config.toml
n_layer = 16
head_dim = 32
d_mlp = 256
activation = "tanh_gelu"
norm = "layernorm"
norm_place = "pre"
init_std_qkv = 0.0625
init_out_by_depth = true
lr_head = 0.0171
grad_clip = 2.0
warmup_steps = 200
decay_shape = "cos"
doc_mask = false
dataset = "wikipedia_en"
Each number is 500 + 50 x the weight over the matrix's rms, rounded and kept within 0 to 999. Layers, rows and columns count from 0. Numbers have three digits each.

# up: layer 8 MLP up, 256x64, rms 0.108, rows 185-255, columns 0-63
# down: layer 8 MLP down (transposed), 256x64, rms 0.126, rows 185-255, columns 0-63
up185:405499438573542525527542550464461512549568465530485490456528581532532600480457496497527497368565474378534586508561457409521549524561484493588491425561516557453456388456465413421405659459445592
down185:550426473520519552477490482516517482524490525421424487479517568455515417544454454484502448430530559477494478491465447563507497542459472561400421513460484518499478486485509527569436465531433491
up186:486512445496493539456466532524355489506445540502428451506605603478502411467602531496490580560475455542461526525447610492442515544428407528458563580537560386494460564556568492454507554481590437
down186:598504573564582515571491556516571416504427394491577492453386486508565459505467346536431553466589594622485385472620493506575512486524616441580479592509473539499477471466415537551439570479460472
up187:542454563447414556441515371514492502468528567453409480589605467516560464574465568417500452491490493464606440422475423480461493489528490490479557490585471526471488607550462540435490332517570561
down187:372563520529506575527485539584537400541499558563496497593551545477503478439457414524465472552457589480510523573547536545475429545391581468457467618531510405480437471506535460487436472515432534
up188:485444514543436560529580423466520464525480465518494555503508536481428453506482480430583467493580449488484478519503495456425561555469563593505582447509538508504522527459540494453488449553485450
down188:562630526521489507524443545444475505452519443448559512468534494521510470518538543541515514508452541448546458490470509466545486565448490495524447515430486528543468528603464598445488584438499512
up189:525409349565535437368601492545539583441542594541417474535527542453536582428488535446433504411461505427475455483473483534566538510464485460468464544526506488543453391552470523476545551532526367
down189:494568485446555433562503386581499509438605429514515537591566523620531506641432432491582489590517481447530520566604540590511466566515388391493416469529543429365459516562552440390608404483409544
up190:493555510494490527438487546551463523540453452557522468558442502438534586479489530492529552427504536357483449412551539462571516506453446466540468519413542423526450585510603529482420521458557469
down190:562497520528434510584478497543530415492567557468517461490511627560470520507427490513520483549541570481547496478455507546538488524442460479557411420562458576512546511462569521539558489571487525
up191:433581538468574435482596507460398440518537538482478509557542401552554657532563430495392447424444479515508635458497432593375478504472556519451382522563466580542381462450520535490458484505450575
down191:486547505485490393585662359381481551459608527703554352531572490531519373500439515454385447433554441499521493591490469521386523566548465452544570503460433508537497486500449501569572555517451564
up192:442436555523566534540612409485548433457427496590492502552582572502502465500516585504540448476436425441479575476516533461517557495484471515496490451475481545495528592522447417534474449502511569
down192:406526478505464490461616516568507391459457541478494467495431489547515521530542601481460410578514495494438507429454514429539461448487529573487431432466454526418467478519527508502484527504546521
up193:491466468553540448495477394552507469491470389575538544504520529455570550513565516475563560476479545448486471486589522446514477476471507510514558415502464487526537468525515416457536525496517479
down193:528509564464484506486534536504480477519489583428509446500491504536454481410473481546479472545474462475500478547443570577477467553508432461480535540511519510460464483450440587514517528520465485
up194:505459549503465568459512507538549521537447492492532526505514516470514483420404509452417522446480483452574544456530490483503517534516540475497484590559484409495466569396475570628541494511415610
down194:478517445606490404552515521523523428457496505436461524552495452526503513481531534499519430453495512487525474486522471477560441532543501514535584502481470499585514420491499488561543534474545495
up195:458443471454478493524538452479469527494414471535482479605556413560455623531542485575454411519621455428439421438445528561488474475466511556439501474539612511466523516472547424521569491436384548
down195:516492508335474446534507470558502527498542429491469437447479548486530457500539571407468553571531533534547472400452540451621500554504628462537504532547501528556522510560514441569407562459533466
up196:563486504510488445523440521493410513512482443594436494522502547512504472450518587411456557466478566490565598487540560465499469479501378576455564442506481519522503525528478496543549559456412497
down196:437540482474440532540570476546521494465493501429477481436512479499441438509476470447506420531463485450444466511432423490512441469546492481505456435608514469424542539465531447442603430516504479
up197:539541507521491420524528547504521489540429519518468514527534490516519419496591484590530570404562513492440435460530501535530494490489548487476443589495478508427500472452476489538422557468519442
down197:555523444505544436471457511484463483454453482479518540558475479500441496560472513465454510442534483487572510580546395407465542485506482526518476493438396485435437499543452516495460584497455569
up198:494490541487501493504545430509457479538476518512548484478546496507507503521523408580486548479437507447474429505528453522585401435508420441497624450491554573525488503496481529513511440514465492
down198:496503507499463537488543530429489546499529535482526503525425513428512493573505568517436489465414501492470566462481503395568444551465464524534516545544490502422487514506529377486476532549525566
up199:360417409578555380540598487473473485392419548598555460481535460479443547433479533394544337527580536499466605522655495522465587532428483493511441533524538544475513532631579561513478592526451539
down199:550562482529475414454581441563416456443533549376639518571577513439472494538404477511529464406557494513553491583474486554438623518440382399488460558523441537464361561571468481538413504596402499
up200:526535410487546528620545517527418492547463512459500533541555530437504542537437517433525518436487497432517509545501370558468486451543396532618447387571508401509530388463515514543513522584471575
down200:474482521593564559514496549455608524540544534490546500437537583472565498519521568462502549538488510494557493483496530431553490478460538463532482519500503570443550455492486500548476586529565492
up201:556556427494575502635568556645618468495470332333576557493503580460539497492481441432527451423510493447421584522510506672458644462569385456441453408527527515503507483473466450545464518546441474
down201:522424503639397482375547493412471475468499554559427503428331465493482581548537469511519553494487569487455568500458590400486430559581457689455453563484567474500529501465507582509451376526646594
up202:464532446467488507587534550505440443545531546535512520473531483481412518545499508558421477577537501472420399412498523558528538568602480485524465452542548508432406491615511505471465561588513555
down202:571485474509495487594457460513419537450573544454555552418491476574465544489501460515500526547380494581509554467596468483499568476493493477588557535588562507574447482494514479499580569455452595
up203:516420491529437482454525469406479493506595540595508453492604497555472546489399435566592512531492440466529547487543475587513520459441614526477514487569509597483575457444425559448414488487527404
down203:538547461527520583563506473502477459543539440446403476556507564452571427465491464550596559520495461451614503443497522443547474528484509445474414495432451541478536498579541548443513582548506518
up204:490589538448529500518555488509451452389461474468453445458513417536486536439527423522581473485579436501417534475516526606566553533457484581477493482472498486561420493552470439571485433536444435
down204:475545477395459517452488523334503521536484532505503441371507507549424498623457501481406509467548417514429581517508509481408510455499516568480493470520430581557525441522529436461531456530473532
up205:446489499504519451475536559478517471456537487347451484551540558455561517477559510475497459612447447459574552546473567469509448549544494472505615495488575496515447421540589558520519471499427573
down205:647565520500442542492517477466464504586552581571522460523563536462468481516495574514483554400465494459487547462554472501485460452447460589508494542509498526479604537509480435535453541499560465
up206:499484502561547467553486488555479444471513492624556544485551532474550456421439504564621435505501533401393415379541507483593555534419486519491501498575459523462509509403489628585443604480470498
down206:515471671510619633540542533391545471442488447486551596454414496490515466477487489497567473557540571437504510430570563514567542514408550516437430476474503618484542438549534587496535627495548513
up207:459420547504477504525485462517450487445452521502469460454468495520527564487519514484491477496538568518559527479493502523536530475561479554484579501468445492520510510486474618511444440564497526
down207:465480553520564488508549471482531480501521463367533487516528515491514466495561539552510528536504424497472484550466512557501495534435509422480483517444525491479479510625489473508541491458475515
up208:528563413547542525423492521524536471512518456540467455590546450464549383493562508532554502518439426464566532480611534489476505587422507420509535446502557441473503546511431453503537551463430483
down208:429405508457484513494406571549480523459451498424494496598522528470503470555519461472462439536427518462375477531515469404503487572525497494521480505499554469458476509479464435487509528552463467
up209:492531470494506591555492541472484512505486453569455447432508548442594487428541547502465500497479480500407471480524579548530489548489532618441510572457505551491465474491465502496481553479474514
down209:482519492475495442502438441582549519351505511545520500369479534552415539531492545475460498449463478608510524493590549495540494433523498519511500510543468493557550500476510481530517577538508461
up210:425608494549513518492537360531499483529472523458552476432522474505578592478511435505477429557558484488439564560458487626472531498478543527508401524534511405443541387490526473514635480603418417
down210:470499482523487407476541559454555561578600508556520534502542578469500565514446530465506447499461498490497551516437442449494552501462463550445483452456513457443467456517484423461528480486467560
up211:500471587481451584531548459513501449510565457502543485516551496426496576474556524568588463475524503475469523587435563513514505511495520445440507416515459556498512553421543448496542450525428562
down211:452479460557452549485547497601472405503568511393495472516484459543518459486469404541464573551544500498512457448478424483633392481541496494474572524467470520444512363538534453433544514445403518
up212:549546521540523515464429487494525496426509427413476426485506543452530518428435516437440550491513474405433540561530568557450569551593502535517494505557541485438500535577523477439545482490564461
down212:521473453468528525589422581487454527493526466517462511515483479502548510556496535424558473583397518467517542499421433378511518476520523507475494467408497516552442466510477386515453491545560559
up213:451509471527500551520480555494572456533507489408461514577518437454493611509443506497582521414438438546507461484528609507451498519516468505492470425516529466527449598526553522487427507459478534
down213:481471546524427447524564617523510585503532395449438582450461542540527507566452430442557493468515565572480536443446526483541529470501537443480464423484446497513611431480387467434520491556468412
up214:478489474529425517417487435466505530530524530482447553452541422523607456561616507429519513550575416492483503527459486568594512509496540484492489502511447513568521507552504524484457361531495449
down214:513453526476492486547452549605549492543489525525518546528466588483527407587414471490559411434522518542345484524496525440445518464509436513479449423550484486497494416568536505457541428505466572
up215:544493483454539456561437540509438438489417473465462480505555449463539463473438480458559516539458467549452470443453491522591482469489542518460562485590505416521558512510402550536462471477512444
down215:496521514519428449526465528465493495517466439518491495472513567543480452558417537405532461538449499486443546517471434400504529434505460441537519523493450424458474484496503475588487532405483583
up216:357354506464581466506450399344422408559509435520509577596569548489548575504514498556460520506477473457490494441628518529495561547390527526449515510497589564515499541516497439514449511535521505
down216:598488572502551510467415448527514411497475449501425482506500521391502469478424320420544599455461556457513431553405511580508461494600459500562500594683524547539617503559487495520480597519465574
up217:504534526512545576485461524537451498544421512538550495455530476576515434464523472476577475475496471414590520427478566510443456496447504480454571508525470484518506444471626518419515516531491533
down217:557468504490500497484427597491501488484495446441508494506491497487489476533503537530601471429476488423553558521482430441538550498507431492530553501531476565569505430560480521500525532497520489
up218:527530460442543503524471436498517514459524456552513430462508498520494446512463512417458461578549505479476579486559480505528491390445452447466540455518532515561539510518519510564509502508496456
down218:486488548499525505506548534493483572509592536379482495454559412497487467527511502559525549586492551505512497554450470441560550535510531520467530503497490466476437436505535538425542478544519504
up219:477471504494622472564494470592472433529468442437512465556501625493626491506489459574529532443643433577489463571452497526502520481518573453493500529518452564435478474493506506499524564499507604
down219:452363499452414483492522470377529466417468559578459502441444479518532510617451548530540419534487481465570529524526566501471532477538474525488525442572510441480521475492519565490497423523548487
up220:537429462450585431478616453576487550497477515491415454417585585417500529430536532526534527522565462483542564585560453550469405446505462554486448484512531540577420553621331502529543574554544487
down220:347435532492500528644417395477424453505515489411512615563462495567443501466471449563439506512534481448567554440548533561547486598462491543514520587465475498557503449443558538501437431381487553
up221:422501500483515374403489459387479442577522473440484471622464454476515593521457582464544480487522417472562647454480617579532447501510536463454563487508596528554426420596491465483624406630513570
down221:418464506529272471395435468386449565562544537557530520501493501454377420538520574489451486516465473476519485414470455521464529601417433493491516464591464413472470547348530544446585459559425534
up222:381433514562634365538523476419464513565534462523448518618517485507531554490537562526413412526464521508508422485518573575475520455410523452411505463520542521570503589462487594528503480420473465
down222:590602506562491455516490508523596514500498512539451438561468408563494531519527599487472494592369456469609449542541546397517507536453515492563507505540492476549463483542525506428511458408414480
up223:537573486540547491420552539497460492510532482492562536478527578465376534583513586463484515472493421565506447486454439592482464526419465504534505492589486582470566459450515485451439549508498519
down223:434452451511559485491502554517514555449464472433563535454619509442475440531454483549499476529511445487534497473494467573500435528503541513483525369487516428514479405538517497528439457447565482
up224:547444433446543512502513439539364477533541479440533513490506508454511500494539483435563498514492478531568494509537495473651522517546484538494528518496462493513484510481480523413469468455506381
down224:448424446508558454518438479433429489549485515530519511492481550557476469526489446467516373520482523526490431563421510443472476519512446465546437445500499448462514423500511527450517553462522414
up225:582566523483488503546488495508494502505502562473456519432513432517457534434510466523557518554544448528459506526533489546538498517487497536505499537569514464450370471488529480508489493436545511
down225:451516498499513451399460451471429444426482471531560469508529494459442512441497440441495522453476469478447506454545568497474450485544495467518509491470471489494471523489455452475438473450408455
up226:534474495445490517499548509508491511511479450448477508513473469504497508630536445500400464511465479501511592482553430588519513532560520496430539545507500443559508496527552586425489564511526531
down226:532524439489525465472489522583490495513454494550551478560514515502498477418491520413524529455507535476487463512519496456507504402514501471459506509439482560449462480521407515504562512449497452
up227:524454489470410518514545511470465501536452448510504453488471508512478550474481520481421517426541473505533490470447499520497579556500491390464533577574550486554599396505541473516475507495478444
down227:495566476511536472489517504511455513472494572499531494493580509517540470464530453543455555523478469537490471484493516520495527528514508494498518465417518507558490526609474548447597532499466467
up228:520509504555500523520409489561491468502497427506502544567544601521576435461517460451498489432505511443521555580550545509469500400522481503446514572502462475594469560486457497493458448472487481
down228:478486496523470465543481584511536442502486580512509531489509551481545502542383484526558572559463464530526560487415503525500574478491455502524530554558452472407511415502556506451538478548554512
up229:532490413579416465485491518540488455391470561487433509429530541521450547489509480519533546467592451527582455468448533446505462485513439453499460411551541543561508469419573551488498459486482499
down229:516526544514529465477557451444418466439476429526508490530492548518458514506479401512447546525560437672556419442507560532464494565506539481501524503476518480491501538452447463469518474505476454
up230:533480455469479545524488502554479530486512539498495457473540550556572532448455532485437539332563476482478459473564551543445521528495598441478494500555439472488532397500485486454540533483544444
down230:516583535455511530442504484565497478545471488608535446502494506536480552533479554455554538550477399597601499495480526485445436434455442506572529504526415444621483594399531457541554491496466421
up231:441418483525645499546508460477520401567485479470529526499547496534513657490540506501525584429498540442408472559488534584513403602558538469512397438534473473460459511452531544545501514448492501
down231:572490590545503546559569387525564547517500581546438385441336526531498544615454543404396431542544471493571555401575514449559546459508457527484628454633517531428627531399474494442473489523619568
up232:455490497477450563486440562545471452583498508485480550513616416423498481548537560391501513443501448425551563498557495545443510499428558546354508467525526519513442495533440488491518366540501530
down232:535482545524522441581497427465563589579435555552550458544381560458463452497434568465533563529444476563422427529504558502558348406576348479547401569525576369483556518571424573587466549570584439
up233:526513510476456563493530522512522461581519549514430484559617545422603519540431469469570465372530519427463366533560483506421368570534548612532441506608440470484456498547496466482506411468463489
down233:454561477542466557460450350525436534582402570367447529462482519483487664358581529359528531555403522544501475597521464623538393467502590496451430374477548458503505447559400479547446519504562430
up234:518491571506566543394534455568496567507480466387451533500555479479480484490467478473481480503491490508466509483490545497538522538577487499418566550462435474427539442425561553488578433558542484
down234:554518450501468490513483482445516483544487457498427502543555520553568523480549513514520447592544582528492495506494431500514557476556438530493547511556539502596495451501527504502441551503517487
up235:463480416442532388504532542535459444478591474513406549518481548505535510544446541530486536555568513478508494541509472485404523455445555483496515552531510496555479483502478453535531383478455462
down235:514549512548555487420445490486452507389486520484491506508506496407518522542471507500484422464528546431497543532508494433507601516483570535444477562530493524510525497534441530533508546448457475
up236:452351467433524559415463536504475550495623478554519549515523496581466491451429556459445479517496449385526545455630537567455454489541493471489489523509557481507537469454436524425526496555448432
down236:517508534556502450415535445463520451377453487554488494441545505469516426492546443576526483531546502561519533510515472543439537543451437464485545538460558555443412487518548509529510409416482567
up237:376559473484582501498491558500457552543525575460487457542475544457501512468532470520529511482543453453489543507507486502512483526484461470500533494501492465431531488437439545457515491535431516
down237:447491473554532559438493537461437486553463505496492496473497452581502499473470528446543510564460486464501529524606439526477435483500508453543484491440484441546519484557513542511566557490488465
up238:517469550506566447498533541543530418509442420477510477487503406393513502482447506444635451522552494567515497497530509540530562521504530538444421430467528503500558454520551488517551408449518497
down238:506562446502525543608544503590482490510512553532508489572524501507550476511505532560435467514431492517472552542549500481444578572558527503499517485423574471515379534587504420527519481470518515
up239:529513506524517468464498459537406537452535523524500533449528558502483484632436410535427501480466506530543569461475493543569440578496485459498440425450482453510472581525592515493505518567467573
down239:488536513523499455498531526565454474546445489537535482547543528459484437489460474458521505503435470474463457522477520516461461540511585466501471537466510480534478505497515540485551531473473571
up240:520486495522504442444550496449407555415556440483517513496527546485562473486438500515552568434543544554531523438448548476577420557478504501454507492509454498473493446505533430519505432562498535
down240:519491501413458536491560469507490436448452480553472527537461534482522478440506447499498545516449466504452490538509534502485565467548489521523485547384545543510445491520437510466492492441568469
up241:394446519555470494570560583421458421482468534521478358456542538462470459502551563500505516476530481497546472560410415551507550533472518594466452482609509580480461584524637515480431523431543406
down241:534481533533441484419527506523451596457576410487561519469461477551511615524594600507454568490555454528473575496494531484596475569631476447497451471457547555594615516538510492480557424394435506
up242:607531447498449545450543542492567469452490446488537482560512486430462444502539506490445541513501487494421558478542581497472463463473586528470470518505486559406495499470451508481446548522443493
down242:501508560511457506546479497545536518437495457445510470556472458433494499529490455577491493442566462525499532523475454403531431511405544501557489478442435482445463479542559529437524512509511502
up243:587467430442467477455512485451533504523571426502467509506532527531559467462491552527495466542489490471460485418420564497482504561511533487475494466596547584504469463443504433465457467503440467
down243:472528554480572548563484477504471522445536575520528483452299462471580576568480486409460465459548487596456548549529589578480470505495523486413548508474540450495545592522413533554539517520436530
up244:485475495492440436554481575426496467540450475465475479500586471498469486582596536526525540536486543418500410529509511561542406476474444453494420460521521523509528502555499556484404531575422491
down244:504499471489501519397463435530565549386497512499567482467354451540504508496480492466530458464485534519492530548542483396522550523513534483539631468513442491506568513463561449580603454362522525
up245:576464396500586400542563612530468345412474529421473448502432489437479512444482514441491561428542485555488452537529565516492516454469472454516383423431454453621430569537536486550367514492513464
down245:546423566467468473527468462483512569527439503566411575512618483515450350500491454489479473578477487533566557477491463522611489525566517536535463554532541501443458372334598572431564467440475470
up246:607509523455576509513475479522514542528501432543484521461537541545555514528470540512457495546526472476468537427545537476516555541498450572472412446482526557458469493431449543466479410452484538
down246:438533527531504461496537462551463436438443516530476463539501436498415431536589492461507528517534470510489493501442456495430453467486569428584562508477492524513548543589480455475559506545438532
up247:422442503522481492549524524466423501522496544505390504464608466529554510522505527501495441465481398447552480586531411586425574587469480435456447523544564494528493575572505505544453491495546503
down247:574467469533356509482587556546545412442494411368430539401244411516554532596561495516457584493515498641443541468511629520569413537566379588559553496494559394545502519386509448426529398530524580
up248:507471495602467510580476538517460555443495472576447425512537493583531436446607449393529484539607468549497466523476559512517509578410581413430556404497563515579529492546491503438509427548550458
down248:457505456551520543456435470563487460561560525545464536588604455466547528437496496535485509458470549375537516467500509447446437556525535536436480599416541528525411444501464500522424526511474539
up249:537522459519448552484568559531429484502519439423479486446544490428562578417425508553411654377539497462499553519484413507640544419482551488487446420513457527443565609457472532527526504451498479
down249:570436502484392502566547515468631557463529501492540554526482536495523451510471545429448475519408570476561573486633486529482489477589464577527556499577546476506497520491500411550530477493505490
up250:461476528425434428515546577513453446477516484573542468447521491454511592481449475470511496497541562519490542501564463517466568534489435444496486458582497545411475546453449485513477485545468558
down250:503463492491498442436567505485443540465406422607455451457447507455608491599467480492504609448469566598484587506534533499437611618508507500435538538508535497418393559454499503627418540525468479
up251:482559547468528510480503584452448522551505499431470530538565340418540485478476514469460452516508438424559458469522582509503472523560608488519521534530510430491523558596526505469436539500486525
down251:509478553567529477563520545436554520530505412541530531459523491558477444438498542534473509510564463534468467471500574458430538539427513483487441427543461465496593482577533528529547409497484543
up252:497502517498496577528498488487455519546492404488525434530571518503521472529549504497432454481504553425490531450419515507505531514484479513477538426529500444498429478415389524499464473520561515
down252:570448477537539478510419532490562511470399483454433560488545406521400575547512530541550507582478547531487490474528480448485509458502542482581486476486474513482555484472525462501514529444526516
up253:547562452463624507506556465469444469418565467535405515488492531431528552532412520495509498451463466508490600433516499525498500467583528531391443496491494515529511514611443487510463449459529465
down253:533449449515545565608458525458535539446448461429447541499518521462460454585496530562513452531535580452405487537512484518415472475475612457564540549500510468449539504590535511494498554482443458
up254:477515422492505479549574573533631477472464576487523457484603537506455456580429530469471523589539486531562598416486543506457472494439533463455544413609442499522520460428591510503440557531561486
down254:485442445522601462588446510506537535518534392482522544474479522480557458554423552512579547572540506503519650521496428568521547503621443526510431513470505546513518410467453405461532618506488516
up255:513503549601525489462578428569556499404494501593464522510496499505563475453442519472512439426491558464506595568519492496507496578523541502450442503504454517505497425445497474527511520462555542
down255:530468457493515525537423470508580492582501462420542512537548538493482503448530510552497596491517478467470497510479482519540539539478595445522604551411529473608488486564505552485545537533464542